{"init_std_down": 0.0, "learning_rate": 0.00457, "doc_mask": false}
Each number is 128 + 32 x the weight over its row's rms, rounded and kept within 0 to 255. Layers, rows and columns count from 0. Numbers have three digits each. The size before them is the row's rms in percent of the matrix's.

# down: layer 6 MLP down (transposed), 1024x256, rms 0.175, rows 906-958, columns 128-255
# up: layer 6 MLP up, 1024x256, rms 0.176, rows 907-958, columns 128-255
down906 097:174155154098137163132132110108071107143137123123069113188098146122116138185127099153134153132124145132051144081085118097134156091186129143168083132152154125077070156179177122124137175088060085084123151117166127194118168113112057112112161146102174116127102164147132107091143128160093126147088117118146173147144082083113059132172089124097091100115108153091236106120132164173118180145142
up907 090:140142123162108170175136123066128114121121129176177129079064106163152117143158085123176167163155149112119130149165125155105142164120088104112140092082178130162179153149155150114127129143088131167096148139154074104152090141174146083108077144097108108157127127194122131097153109077111141162122121125129164079156098151117131120135068197133140112069162168135124138133163053092175140098086
down907 092:089145165123227111168111130160176130129115120039077131115171165101148118118121094110118152156127142059127169150109114148200150157110092149091123153115145075144133078183138092082148190134166120167116136136115063104095112107149098135073116149109094142074103138108088160120124077122103147098140105115154102105187117112114185115134153170108189132116099135127154116125107134125136166139165
up908 104:094135143198130091107071112128145084087101089131128136145101136093132106126102133127176163184150107175170168117130147121091094104173067092119144121118093147110116142157127131176099101128037120141086087189118148109183116081067140084101122081120134122135117106090204137158130117087078121102136126112135130122116084168126127135112148103176181117104144131065112125125117092111133123120109
down908 105:127132120138159111132083143140121117145115051177181107098104168166141118132171103100116173159142143163119138092135131119115145129126190106165176215158127132172114132174086136162091149134131182147136107140077159136144101126077153129118183082138108155120079137123162120130084146129111121142098162112096125153160084119135154134121104084119150121135147158112077096163104131100092192126049
up909 093:125129171137164111095191087100169126120126114099159135100137095087141167084106114030165124165164225182195138097162197141026139083159121172107108165151108115099155168124115202120125115106098139123117158122102158156145166121180149098130124099137143074099137139100203070135118082145151121128120079114113139106052078136131135162109122167158136108151154111151077150128102136133169129146096
down909 103:211087102114097119076084179046153119114113044138127149164101119129082140117180144105152070149085191170169169149140149131125133117207144101110139125174116116140115209153145139165172141168076140086113108127063147134150162107087149144205172155153097162162089133136094106176103117120209111148053202180126085138094046103154126117111150104145139125130117094121120081142104122080132069150143
up910 106:199133099139121127094091145164125151168113119185101109114062056083113126150146106127101094138181142130081160130109178099113133085118048070149143102154070112122151133147154089129154129185146102113111151160170202163105124228168144149145188161153145126080113103122161132152120214156098109155164157165124080134089124143112122136186121159142112156120164092138165159156168138143149144091135
down910 104:125143116092184131054180152179144113146172116111148152113092127114148133098117133163175132074097152128114138125152118097139149148058102102119193086120112121117122123122088126137173131115146082077159184111105135094151158130142098096156150196142144150135179123138112130069147193072113143114134178126115178167117127131169093140142094098088088126106187105080061149126140101173154080131137
up911 105:105148123136152126118180099158125094154096083106149124101134138087114135139169087118181174097150129125140117132154110071076081137025180120122146075125073142144110141155094134090124115091114109147133021109162152126166158078153154148151156178159116153077104125157205118121147088146112131181142109158141146075161139135146117128125176122121113149105117121108158162086198157111111161086103
down911 098:135110088127064145141120111098112132193119096106093128090127125080133137135155137171133073211075148108105140159180150091120133086087151115133173094145127071125123156158129090137163084160125138186135128144132154099098168118145098128176138174197110179075102106096104111149175149102158145176132107130156095117119137127153105091125189154118099118167132153171142134140121097128137056167074
up912 112:126171120182127146162106104100172136177119161142127178124116161104155150143122145090104122120106135129186139129132149121139111098165116100150152168204103152127144119108128175122143091114089151096121012115089124146070109082157136156132118087133144167193121092109140171131134142072129072151187139069081123113101106116097131148127171080084086134166144107146067125099183128071152101117140
down912 108:120120158137120184144125108154167137077128133174149095110119172097134145083197120137089134132128168119132189125164136083067078105145124164214193103193153119129109155083116166197138158130122099139094146112108132097135102141135126142205137143121088123126183111102109125172138115149106062157157149105104142132060130109092142099116109146123065122150116170151129117112178115114123115108088
up913 102:061201130147106170151181135122101122142103152124062083094144142107110166130187158125104151156071172124184044066096100108151111132096088130116069120135136138073097087163109100114111136103106129135127129093120104103171066140096120098161143142111107126117149083096136127169129154128116175182157140128074109109123166107132109109182151136161162119119144169154093167088159115093131138101109
down913 096:124184098145130136105117146126178154154097116104145076141082120145108137056159101133143149190112124114126072117125094140231071171107122120147143121111129123168100135175116097136120130148164091122123208170128098148082094071126096133115137056158149166142137062141134101113097132167126110202048165175138125080152126120164140123144156145106127127136156108172165169099131170133167088130140
up914 108:098138091116136148124077073171145161146126122134102086116195118107128160069130147072140163144103070138133186142132125084123117087103088183155173112149135081130066105112094090134137119175181132169174107134177108082120099104167134050133160164158148135157130087150109150126096122098107090101146117076103141126106134131159092144132089070134142118148121177130109110179191133149089129131149
down914 103:159126172136181161175140163124106109137068101144145096092122164147141117133135174104198094080176174126109109061136139099114136152146130095130144148130114112145090129071150128185103177161156062112145132112166061092066123117099169042106115103095214121170095092122135071165139066145165093109092119147137182177147173161114083120157061085103170087132081139123100149137137153116082212122100
up915 110:125107146154137138159149136088104192127102139108101123146108131148184101183164147105100159123073140118125116112097107156049095127101133143100089150088124178150170123068155134097069053137109143172117080112107226124191183118125143145136217124115136111179169190148135055098155112110166095132149112175095127118149115236129093164121143104111174171114097104138110160077192105114155116142133
down915 106:118098081070131151170152136148065153116162173155168165125138085203165126166177158162044136130128174129140122174155107064127141115131125157089126092158165163116107118183116170186147152091138136130114117098136152115126141117141137087162109138132087138125157127158151115117145152101141126161124116107145179130064112171163149123121074072122162145180144099099120171119142151148119088161158
up916 098:105130126112131226132122133091130156085121145123128153115123138135078146136085168120133100166117097068134127148147148161112149092094145164082084163145137164156119096072128121099148093194118145070091164139133153127070159199118142202150104164113105139143118148107094128168129125111114129063110167149119177164171111162115103078157132120078101107097121106106106174126141128127142177148188
down916 082:110117170118111143112069072124090138121117100090146086053119107100107110136088132136142140107087112179103069163119115104086095115162139159115169096080131121145103126053146124125114127113154160137111071164102116152175064121149075123096145072143118130129139111097155097137194113119155125085069142104132137094129112172150119100119186121125103139118161113127080107090135112168091126084121
up917 113:143144100172132160142142141125156130188224119097105068140136115140129120104119113129052179106087064151099144167174118150151107133137183131135130146123145131064147121144125157108039163121131142124125114117126129110161099045079140171138118141106061164143113137079150118079118151085115152103146098150113158125143121165186098120161118133118117138125111144165143090095104118139094070106134
down917 105:101138127086158155090137095157143082144137137092110169119132182182084113139102104079141177096143097110123121183154157160156174203144095126135144136118147124230081159099118132104112105058147094098167119117155127136138135131180128149126125129232122121112149096041143124078127110157087121166148097108126145090097119135156109161104164129153076127174133097119211169126111169120134096155122
up918 105:105131089128115112090106140126199152075111090115119125163158128112104154078130102115143101096113120168140128178115140120117104107126086089118091171115099093100087110087066104107190106138088141089139098099120106142047054127094190151107135180195165105180104175095136148109117140124123087210084220115107168035128127101151140155112165126151113185119050116143101163076133131124136218117126
down918 096:135136103130077045193103082176133135093153063077106115136086140150161080193211129081133194124150080149133146098102126100130072112117147050125131233153087155148121131111128137127108170112139092149154044191190132126078160071073134175141086122130115170190092111140132133111079119146076118208141169170104109095115131129176096125085097136200181107119098193126102113106162118154135167104161
up919 097:153147118158119095129120152177132130166118109159120117141177086121105104125110118139124108122161102164168107172113133174123127167109154094136118126164145185182084130118154147110119126100130035136167127107153105167118160139098116088058112112143136151104161182096127132122150105109120098092132149159064172055158130109092171180078177143101094113121100125099169159118120097133126091127094
down919 104:156151132073113108134115129183150171140080080067119124155091108084164158170150162179117143092101138161174079119153106105122126119162141119142142115133134172156082109169123115112075119135169105181094122122128182094085095097139129179170116052150159141092132106079133106152173042129075156130100138129143153091149105091111148164140106139129154127082131126116147186137096146091151137123086
up920 096:100080128117112118166156102113147161165117116095159096138130204089047131149121124127160090133120159104150154130141117105117156152141118094125123132090115105175163119145157134122129094094122157135083177096161188069146118170072171042164185105104130155192159155105072170137175162172165111150189133122182113091124148110130105131145177094168069118116120100200095112163166094143147081085120
down920 094:114143140157119158147068158127137135113196140058118147100116113153137114176151084113140160185160117138098068124088153151037164063098113143140053091160133096132135177129087155140126128095208111114110105158134139099144197096084120123117165105112107121140147108075141126156072123134192129143142120163129075161187140155177096118136090121100168110102148158115089201135122117173148138148106
up921 091:158110061145128125155076141165121134097108123131108146108106091148079114076108198110062198117153108134127143190186192114119098164067063101174155115090140093138142095116091140080121095140108129100120094108166136134081109170056130166136129136102096107143087095120147113128121117117108103152132121124074122119107074139155152113236121098120078131145150142133119113145130127150116120139118
down921 096:131166171104073099131093162127182125109133156153126102066191177134161138128175162125095138095112153130112120162104165114096140120086176128143210105135112120133122081174092226157081106141106116120109103075169147115127077138181087187143142119084080097155112147073094111151209140089122149164179168082162165060128152137144177125130169118130132095149072148137146199127072156133133086143104
up922 089:114159118164058145159135117062069174149137154155143141111132128126187165191182124099100148202142068138097087154101151104144173111106128156085166144130148169141110125105137080101108065173160083158102120115111146113163091145138175123133089136106107062126126098073089136160066103094129201097149132153183113123094093098104159093150094150132089147135204131104105115132150097129135162119085
down922 098:153174098100087085091154147064106129121138149093121135114189082102128175152184195158151156120157157122071099128124152101093122105141126082153138149090134124169132181125137119171081120212104059175104102134085072164177150153125114109168176179095135110162102162110040122141108196089136084157154118128128136207087113156112174083197118060117121131144098126093124128054155091139145127078094
up923 092:127134156106102115143142165180156112111151135158076135096095109125110190158165125094076123138105161060098160162169083101127105123179045117104122111188161139164038164127124142126129123067095123137164141162125157100151191100112119117117111113080086046084117146126167186164117172172138138154113088101112130175146072167161155103138171152083176090160096114089139113104118144148184075127155
down923 097:141123134066152163113103170160098119138134090129205177132108134092082111209168149104150167118081102136130122153131125215161106127142094125143101100152125083104180133135143101156111068104115120158044134098126167160103080147128124151092139081121134117149140177201109082115107153123109105121110113142128116079100107090177158057210179170113111095134176133111185108145139140133161090125114
up924 093:056113082094137144134112172148163059201137128149090138163118196163086227138114141130140101141128175191081126126123164117143112111079120123103161111111117097095152100138070122197110109090131183135129105134137071121077089141167058132125185126132158150085125154115104131139090151138111163071164113133100130108143145144122062147117111120100072129113091166079119105106156068130126173089099
down924 096:167141186117127102124114102111131123125042149033159140175101132168140126136153119074142123157106141191133078130101138091142105063166102122123179119164132159152167097113053102144172116167105143117169106147131173074141146115174096100144158134144114156122138129131113095153068090148081062169132169146148134135123135120157088127112080163082167131114127125101138144117128134152185136088080
up925 101:158193131154080168146089121119142094124147186147155109164127078114185125108098131127169119153096139104052138054135158070108125096097150122129119166164195058107176108107110109188088088078162081164096139087127097161121133094160140120144133131160163056125133144144147129086099111115167133145095127166138141155072135133134043147096131076183136080157082108137135117072141190092122128135084
down925 108:139169157150076144159051105100122087139144135104173109158129125139099107075242111138178124122170159149132181166158102132046158140152113141116123123139167110152139164113045181125173164128157150111130130091139126165104177077121121126184149132166114135124095088081090118147100131105112111139105124166055136121020134126172144102111105128193099061087086115126108075128115130111181136145105
up926 098:094146113163125099143148117106159027118055143141118075113146118095067129146108110085175160103105052149187128134129169099119105150132152075085117135097108128106151149146143069117178087123117162133141115072120126111084150141128170111138166127126152156139097148191142109136089108112162127112075159120068082181160195120127086086079133117140075168122132175116147076116145175093148111166125
down926 089:111136152086144154112067125132128151083139152106102139114138168047141126136146164107107081157151122160151107117060175142191122141127146123117163099078073135107103166150172152208186114201140139122117111167133046119094125146167105117137105081141105102140118072115087140185119070075149107098121131043150122159136104092084158176114112111066091116152146111133146111185078086079076113151161
up927 101:133156137118141118102160104110094145098138126098187118117094165139106130176125132143054158094054114137112136215116124117153085093134120125098157149081151147120167048131105122152107123124117167182091140139115117122141095102121092119166157106135174103186111161163136128192088094115120102125128113133151162120113148060181121083042070097089171124136196208180141142132141125098065139102071
down927 099:136106146149150118195092108104113121125132178144190091132091156081155136129144174124119116126181121150092116156110164137114115133146109113120079126113128120167151109209117099164131118165149167136086103118179103094099071120112127086120212164131136141122128179138130118139139121122099110141106136082137125214119132116175111129159119086198097096170163148128119076166130135116171127152195
up928 089:088094191123185181056163164144153067145093082134175146105143084164117102114137120057162164184121129125076146126166134151086073141141167142100164140144151092144089172090146103121138141137128112059087162105154120101147126153131146129112115101108222169132169131131109132193102130141157069148139126168156127136075138133107111174130128123125083085124125134140162140161120114144107102193136
down928 096:105164089136147175096120144110177182122110144084136146143151152119095181143141134148109120191142139149098153178148138142130164180197139140151114150214151132067160175138133142089133097117153086105171146136130147179132144110139157157120195162164159136168150114152165179129121107137142133176131191115124113085137143135094142138150112142158186150089149111128165142170202162137122122141133
up929 098:126117110116091131110122122087110140107133126171109176137110132172075075120124059200168120137110203129097148164148095127144028069108133100137102171154139178112095169110105101194097108133137184126111112121133110116104084132098179099133150162099099175159106098132104088135135074093166172121165100116107093153135087162138137175126128081100133101128129128115217122137167112098144111089125
down929 105:108193171157100147099149132134131108181087172117142155104131093101118132072137103167149119147112105101138189123112196143090146083159142125145085169116169146100151143122208164080161155126141128158149111141086181138141167154093140127163160125123088060109088140205135114145127132129135188107161120168121112134139149147088162123156127148129133098122165137118111077149080096209067113095140
up930 089:142159139184171093098123138145173164150141130145137152199116135102141168102157124126104176211111117108085142144115175063076118131127180090110081100125137119146112112111179118074099106125133105120206095124128107128130070140141140080123051092114126120128105201115133076205107190154109103112076033131132139111144121182143170101127211149088138123145129089115091160165134084095150139107121
down930 094:172115132164176138083116081136138078145172146162115151131169125153107139125138108093126128130124125179084168167178145130061107173103130129189148080174138051101101117135139120066115082099131120137108168115118102085069121125160102082161097124142117164098119202114091165128165112147153109126155102110156195102121146174121123183080117116116123091157136105133224137087109220141151101132129
up931 100:066165142162139140135175168177159110165155100127065083127124095117152147133119146100150153122070136135104161144081057146160138122092106153132172109023140137114096106120103074133063181094154128200073076119139159068127124091098165139125117140142119082108100086077144137132159119142153115098133147168117122143132125190092139108165164146124120119125109171153160097163128152063133125123169
down931 101:106121152120120102175140171193042082168103108149096103156073106129133125176159127097111217135190104132131132166125103130145104160106081082115136068130155106099122134126088152158129139149164152132138162058178124141118099155112140065163111166125104120127093135175102162150127104126097143114118099144113114136110119174113132143107120102080116163115121137116200060151108075166149163098144
up932 103:116135092114103166139129133133156160109137155166183168094091087153143135122180101096122119116088130125183181171156099144138125118147174132112097128082146154124150103113100139166129170165135073121143128110161123155128158100109107085145110104055161129114135145172093162113169139114166104176118163099054116089148028189162096163096138159108124167040085061089162091129045122245123118143163
down932 111:110111121121069096114131108112189093139104153181144126086163103112194125157130146147117144134126090143173136213148103131142115171048129112101098106149136034167136103165130135199105139190141173146085077147172146168129114150154134115128076151123120061106076096204123134102123157170110109112146156102087108158124134091135108138124071181187191178109061086134083109129161118145168145160173
up933 109:102167190155132136124152127126069153143097122096154089110118169123067134124111124141107083108142144158149139119201135103160127140108118131165135127091114060201089152143163174141130113107168145136039133158126151109083147123119153059105142071168107164126109123201148177174072144162177104124138107116155146149200110155093137109142104123161162051130148128153114086117112182124136096103115
down933 112:087146170181106073155197127118134177166089101082166168113109122118119113154137147106168197114177114098178153154104191109093123163152145110185090089118103164126134110127151135147194146132165124153132120167095134122080146137119166137134121178084124111121147124147144126116124125102129226063119149135108153134120198087071136156131079159175214143113161128118093102163126117189174139172153
up934 105:146168098123142099136160121120147156052115203147056105130097137092144192126104112154146144088089193125108141133098175140122100135148194104163107126173139149100203091230139111113103102084162077141163134095118149137135126119098128110129176157115137134155106112123172095094051146109139114130089167109167122156081168131110108128124106139112148111171114112130176140108139137103138168136093
down934 104:136145115134136097131173110176176073084110135101119123122104150142103139191160109114107070160188146133137140163124098132111060092117129150200113156039120166119072175072155141165167156196142180165144157163179132114133121142086166087100137136132096134152126116096110110143114093163122076093123168106156150138144110090148154153157119162124124121149141161115103147129131143142099112167045
up935 093:103088151104144174107133095155182083115071095095165071093095142177050097109151119093182124091138076140173160097098136155137130127110124079124217139092082103111141094169136120149166125084130135170165133110155124156167111130151116154158130131114099221186080108156084127139121104105119123152089099094146138091113102075137165136098103112120129092156058097178108114079180128138098083129149
down935 087:145151094120080082117161161074197130150157110172130143163156090122108122127056135150138156103108150174150100137121107114109105096081110125113190117130161088090078116119146080173154146176111093119140108081146151100153072058159074145168166102159088094130166126130153119085120165065137138067103154151132153122124157123145148092217080087094153092183160107146146144149157177137167161115154
up936 100:147116110177116085149112123178084120127143092109111062071136128130125145090123116101154129151145063160119175113160119156122075152137199114167164149131103114148048149104200122129115149139073149134128163143137120167135138107140098155110163111093204172122100116134096115100108085143097133149117152159163107030143168154078106140105188093135130111125106137098122110106106134121134060125166
down936 103:158093119152147086113142182158105097088126085128177120165075119129102165097121110138133161114121110109107055176194063200181125060127159182151128139191110144127124168152142118150100062082067172122128169103144123110119098136134141143134118118143156089129127209110114114150141091156121099143160165198132132117159159189080158127130109096095091146110171122186148089159137096111110093168120
up937 104:110091189122103102162091122115167094129092132127116201124102076104138133187097089095133132165165114149113140134108162153185009136110188186077140127121113111109157097127101130109144159112182214068161148133104175131132159165074164120146106132170158084121138053151142129173126104178111172121150119175163158172068128136170142122108141157137139160125159069121111109179161113139112160122141
down937 090:159057186087149140123069109130135125157154132106119107116106072095075121154157140159139160100112123126150084127082118181180135166068148148125144155132117134141123151114138139119108074056104155154154100115137087092103127079097149089104087126198134141102107105124102146103137127205105088090165114091144110056144114146117148194137141120115148122091133082151120139055128129081153189128074
up938 092:196169147126110160075182167120141154132119143182042121114147138076104197153168118088156117168147160113137095169100126154146156099071160123203131161099130116144134078125177153092158164092128170156157135185131128157039131143192128078092078140147132131149120202125122061095099190144153086156084182151093071123109129130138148129138116093124144080126144084112096083091128199051104126105124
down938 100:142089095190146160125116112118108184113144126165087069148130108117117179189123143123148151163083146152164079136164127162165166143143136081122138136156189156081138100170145133080158125124193149151131133136147079096096190135118233079113084154150151144118096102118155103120148116085126156095133114159107112168173206146116131125146101155081146167147116124160067151147141077128136169131172
up939 096:124086172126161164118089088130114118181076165053166102166120108151110128164083136109134125139109113141118164090153145155146113104159113105074048101128120185101157131192136119100129140082119116106114104100092156142128094167140123090160080165106141105111141173114145144154145116110127121173191188131098089126173119149143098138163106133099161117183079094164102130161169094079127124163177
down939 088:144153105095183132138149078120070136075149139133160129124161123171166051114095080093144103151073122131124148154126117033145156195122108172100098130174148172063120094134064108098123173133080144101063090122166080145140052088150099121136110157146085133175107137130065172140120081109075166182103134104160087120173110123142087169128082115087127123134105135129121133163119109142164192148100
up940 088:097182088148198078134115149134088163152118071129143153069140131132145128130118126131130138131105104113165149143150093183119135129092126134150112039116117162143125093123130173121152123163149165046132184109103140146075169135150140121112138167124167108177091091096151181120147152146099055098104124112156174109078120152125142060154169144163164133102147102140128122044142129168104121173108
down940 086:095165151122151072101164159143081107157101157139101145082070110117145114176063155143184192169090128160075110180135137037113094132095073128123174071155161147129157071103163158129113130116175157104122116138130147127152161114162072078129178135160119174110124117085177187098096171108196160090135123078138096109141120110147182116122125139143130150102128155148112151165103152153137125127166
up941 107:099082129157141178194151122137162139137156186079082175120150091142114102173152163131115101133109140142091104063125083128138091117092153092154120128161087140123066091108152109121131108161142114152133191117185122119143130129116087165154154126089160123129142142130168181136109134154160119148111128128114136098067055097073139199111144139175173113165136143126132150106129098146153097101173
down941 112:182152148093092147181110125086147084154108179125130151134145190147102113163074113136142150150182126079178147141123176126123162114137114073148059137103083140119103132106130113095072109133135127144163160051158159099150116106112089141092175088096134036114097130135156180131109051181077143099135110137102176120092086085166103137115139137097148150126149180081080131137115174137127107121091
up942 098:157122099142098127085108157123107146099105154143128146149116153112124165131184058107107151141124134137159121077127136173125129139125100118109130162171159149105082102163128181088114151173157130139139168107122144159135133170182108116101080165134072020100088091066061159139184191119122142121169094150134171090136127141101119081158120051138137148149106148096114124107049187179116121139168
down942 112:168077124131172044128122144121140190150146067113156150161102177092116130128100138143104131143169123152158156172159143118105200225167119141118148095157127150185102070081148121075123120116135222124142047064076143163109082133125124122173095119166124129138165152143099092103150090150104133119157120153119175140155092136134096153084117095147126170151182108189066100071146181157169097177132
up943 103:154100135121117136088119094097153128117146201120175157172144113058142095102133079137106138180108076125102155129127129092068177138133118098097132154144105166111132131076131133174117182090143180139139116157120071062097088132127137177128096140138134150159169120047195119188091125145156147127070149120147112125116121095084184099088052098077142126093138086090136065116146138128174058106144
down943 089:154155090210117188163116108152102130117128056119096085130167140153118081157124082135156103108128126126088098103132176078172211167087136128131127148088151121152201100100140127177117139114132124169077080140094115187172142091145106134182127133165207107149171152135140119164089160156093125154143167143174132088161165121114119134147125109077135130106107196093116094163187172058128121091139
up944 083:158107115113158135219149147088088081129050152109149190072107158167149165141162130145129181137121127077102073100126143088146123101123135119068097105177083121086174146144070092075165130108189078101116149111112086171123102164118144088132178130125135138140069163079107158146089130129118175132110155153102067160141153147091129171103137136112103142145137091183133120104103130157134156144130
down944 089:131115142178139054099053158162189166134174117132152109126118085101111073145138078138160116123126106133144162101154083155126124185070152150113119166133138065142111136124142126142153154130148152159128133168129125157163147138134095155121132151082142138142165151179176103100155111176056098154118165122177160122045127170100163101077129170130177083139180134109114159202163108139099100145079
up945 095:135117186155135100194173122090120111155110085107143152122102112091084123074162094184102103172137136181147111114169149096130164089122127128107082121139086135126122073123119158154130106105109153106115114149124124107139157176125175119169139084118109200160109131157111074097115051082155166214123082112163134078084080108053182166138070177167130090172101115145171105146111145195103082127147
down945 093:135145104134105113168159106129151064116138113138160115112150075079104135139064119164061109163179119137138131164067075052139147121140155196136140149071133121106172134163117145137153056150080116097096154125075124122099149126162069128153119132131094158107108110125119177096148135133139095193115173171112102147142065047136111130167132105177142137143089093166166075150158148114158109110126
up946 106:194119125156143133116116097175164124106118126080087096081147137090111124168173167079144147164088107093141135107086104175133088099142077087118133123105153108152116111135120139119156166101150068104173171127146146043160183112143184173112163194134109128161135162136124152170112167095087151139130149063170119101158153122075116168094146139104085183077126124089145160151128107210145091094115
down946 106:126140114114066075114114081182117128138146148143106150142154113147206133034199147145174111134151090139188137143152143131113116123132142167128103120133160162117105119059147156078085155143186162162042149132217110074162191123104192147123098135137168096114145167123134104109115082130180148168183122179137144130164156106107131133130145151123102137096152126085063073162126132129125120129110
up947 099:116066132121142108104172106144129076066090084135125126064031120182154108183110091122184190123123115084136110079140139089182157107179145099118092149082137160149144035155127122107145165038112147164093092131125105144129056115097141093127138144082124063048109065147157089120095135150132106144131104142152086155148101110126155070149149126102135115143108144142158155136157158128207112118072
down947 102:171190142186104133138098103103165187147158132121136088132121148119235090205173159104145126155091127130116149148065124156137185121141143140117108144083130106105085113119112103150080132112077109121113129149114171102096149187148124124123150170134159138038167130140149126121136103162107127163175138096155073081131112086139113133178178133149101178166104143173091131066160089078148124190138
up948 097:149177162103150125077111050105129083090152152142100076178153081155127156089153128103162168118218157139145149051165122165101136109082134122143099140100120116169127136097148095100125136118049162129064146112143128110088140160129105088137102102201083140092124151146156108083064094174147128099168076170136100143150141154117146163127149118094101164153152155099049095077109159162148100158114
down948 096:157143099099170122172079106121158115152113103137187120081084148206087094168099118113135167122116147127099138148171109163144233137086130082108157066106105159106112125097154081082092133127113159105103147153087104084168094202133073135091167159149130140127098130139162063127137114133117104104084144158130140123124164102100184176075079118141055110131079115110150155182124141143128139135084
up949 104:123121154093074126194106193122130121100114160163137109132107096119074153101136058093109157102082107122139102129103226101109123169074155146095052090189114174139064115158110161089088092065106129088162162107126134145063100058150168108112190113124132095131155159124167154158083070113155161119132084180098152162140139200127142129099086105118100156131113117096142108153182132121163187107157
down949 118:136139160136070112079114132185149123092097082188087085141155111160140153054087146161092186051124113097136138124153154131085186119157132131077104154096133151130140106086154107079069152163152064133117144101170092156083095136125121113135177120163115073160059154134117189129156135159144170124118149147104132145088125184093060164109112144155057137131144115106075222108085094150119147114083
up950 098:149117159091135103160115153064173117149153131066126161136118190126100139188118087158079120104109140124134096101113109111134153100178116199143121174107108076103157141182123155115112118074077124119105146143103132186149161153174136071154091099096156133105150062124166089170101106222147156205193152112088137168150099093138114124150169137106118130170131160081099134141147146123162103073146
down950 100:140091198127196209109155163120132160167091132125137124105152132102148135095116197100171077102091162144162057114048129102103159133094121136148125143104097147141072135192121097093122095118163113124111093153142118102135144130116104119048140105137143136120149138085118138110154113105088192136144110164110129125124091185085102083097088099145144121108140189129138131080088100108140168192115
up951 101:091077075159096113102124182139114094106103124151110119047136132149110114091129067130119116180131132115163117107176170114103186130098105124169107071122163089137123126138115160074114148136076146123128143083171204104098138083102111157102146087060104146148135128138169173089073121150109099114152143106114100179121139163132176162094128114092118060131133179193110182112102154169134106151055
down951 103:158189139168117187137148128128125100142135113108125114156102090123107187140131128105141109135134182131132136174107167166169138175135159181110117137119164113122065105116042178159073160157076124122095051134141123111135122123075133102146179140075195159136075099105144141135105130111091112154093109115094133093206131248068163115099116138160161078121115119127149121125172114112097124112117
up952 103:136135134154145188173111099093168113171162118155145177120164156095143129176188087168189088128085093140155122128119100093092191127141138133118075120083149126167143062096121124183142158229130137162089184140137170138185099142166163097101131128089081104108099188113134111145091086169139178062133156126081174169177129130128126080160107077112159116139073157076122132150119176182176159150056
down952 102:201076142216089151139114099091145119144085110165197122138132112173138113154111097176107105152125118137120124113103126111208099124109122123164138123067131193206100088176151158140174136195107155143077131101141114072162122134136086179126119134162148135181118171152045103133113188146114116128113151152160139069088140125147092131122098105162125073111145095086122136103088056123119090135118
up953 104:166143086152119117159076102134144170170107106173141138077111202126083124119131172142118187128126134107136085163131140138020122102132140112125155161143165114120142082107136114183141105099066044077096164153136065137173123151150127086149085112101153114108143122146172191150120123151116137133155126111077095104196092183140064107094151128174136174179139132130138127114095154150127176143131
down953 094:159158142121143120140162193166172145130169098125081139139081190111067133101098146150152121111059160112187157066110167103121155080142125101193081128102103116085169113165157121158137114099131084126102103066134119107124167104084092167129098136095164107142151130095216121122168167111147116110121145129164145140181171178128102093141135119142126047092081097147052076101089061098101125139167
up954 098:133177050109134158100123137130153111120128121128110128111104098112093125163177106152141055136127099137151165103104169204089123107077171154144140147081067190111172142143147080172158156091101077174092150185145116109131140141076098132152135164144079088171110134117151180154155114117133144115161091108049160165099157098111084124191158040149142084126034111119095103153167112121100149110066
down954 105:186132094137113146127181102087060118111144112100120151122158077124148058173100161100179093123127106079169118167190156164167077093111146169144114080072127113128147114100154110100169175104115098120129099137126107078141112094114093165233103140115134119153083114144129120194124122145161153093109126114080158148081136082055116127139166098082135091097118198130109163141128138151143134101100
up955 115:078133204155125162094175119146171117103136152136160108102082086138085121098118129127119159112166114107116151143110068114159127072135118177128138202165093076114169148183149141164089114083087143192111114105178138139121106115099112139110083089145108105114106146104143148136101116176143106157142118136111082074099093141133094167119134134127136073117118085200124114139140144138063152121145
down955 102:156137106119139147142146143098187154132133103143081111138147109109081180095114123124135103122134146133132084114125131100140172154221151118104114064127160170202178078136142097094165056106126121140055151137113133143144135118162158142125145146147085155129187099130044151152159118093138114091081137049154120177112137119108129105111116161122119137136136082114189100203043146134164089160111
up956 103:110130105141043043139015137178111112148182135101118169156118107100129131088131148138128106142143088127131111149142135081110144118095120042109137135112123093112106154131190112121174116123041159057063173149172092126129124038143155091192100125140129160135115087160152153143112136152125138123067163132105117116120140113121120121175134174113120118106142126096173107091139107131093159171111
down956 102:159100167094122156101053114117057100147145126119136125107146182148078128157080156098135170118122116134084154196115174077145193190130122155151158076086100117117111157131171106120134132065038096117140097136151094095102132091116143125180111170114126143104144131135152129127160185139180078146142174122047109194077113041099147171071141130141084132117117132069160114083106129115149158135053
up957 104:092100091149154132135102120132204128159092175058125130146121156101156064104141108113155096119134123120127116098105122095165144092082108154047151128105154126112112166158142128088135155171166115118103119127088124130098188178138166119095088180101139160117089074158090147119099096107087148147160076119152126054055110115126126178144137158105145171124082114103119148126175150117129125148096
down957 105:150164156203109149092126132131114095151149130117096121129104144138142208091070143112187208075130095059147177097112074116137151134162136095127163100139112115120165149090129096124099084134112119105161129109119160138175116116127070177146102141187138160141174158110142061104080093103126099137129122149081088134091118151130144085067068132171171152169191150074092102102171106120083164107174
up958 093:176139136145111130100098145142122122151100137146067143041152146143133162147099104109063193153140132146152119136134156118120123124153108076121065126100105112181107147126154161143120178143109106152148138079119124127115139117084136080148138112094118126124086106180160147154158097111096082114142116134132069123102145148163192140160157129164136160111141153188088082094114130132141078105129
down958 091:188158195153107122119140122124136165048107135125136081124124125125154096175152131113131143088140119095113130093166151110128130104182176165144078121110103156139108068183128060138111095134148178116149107099158147158144179078077098105176208132132100075143122185120110098153070152188151120104124103123132103135121082164078150139167102133137132118147137088110157123090174095145124096090134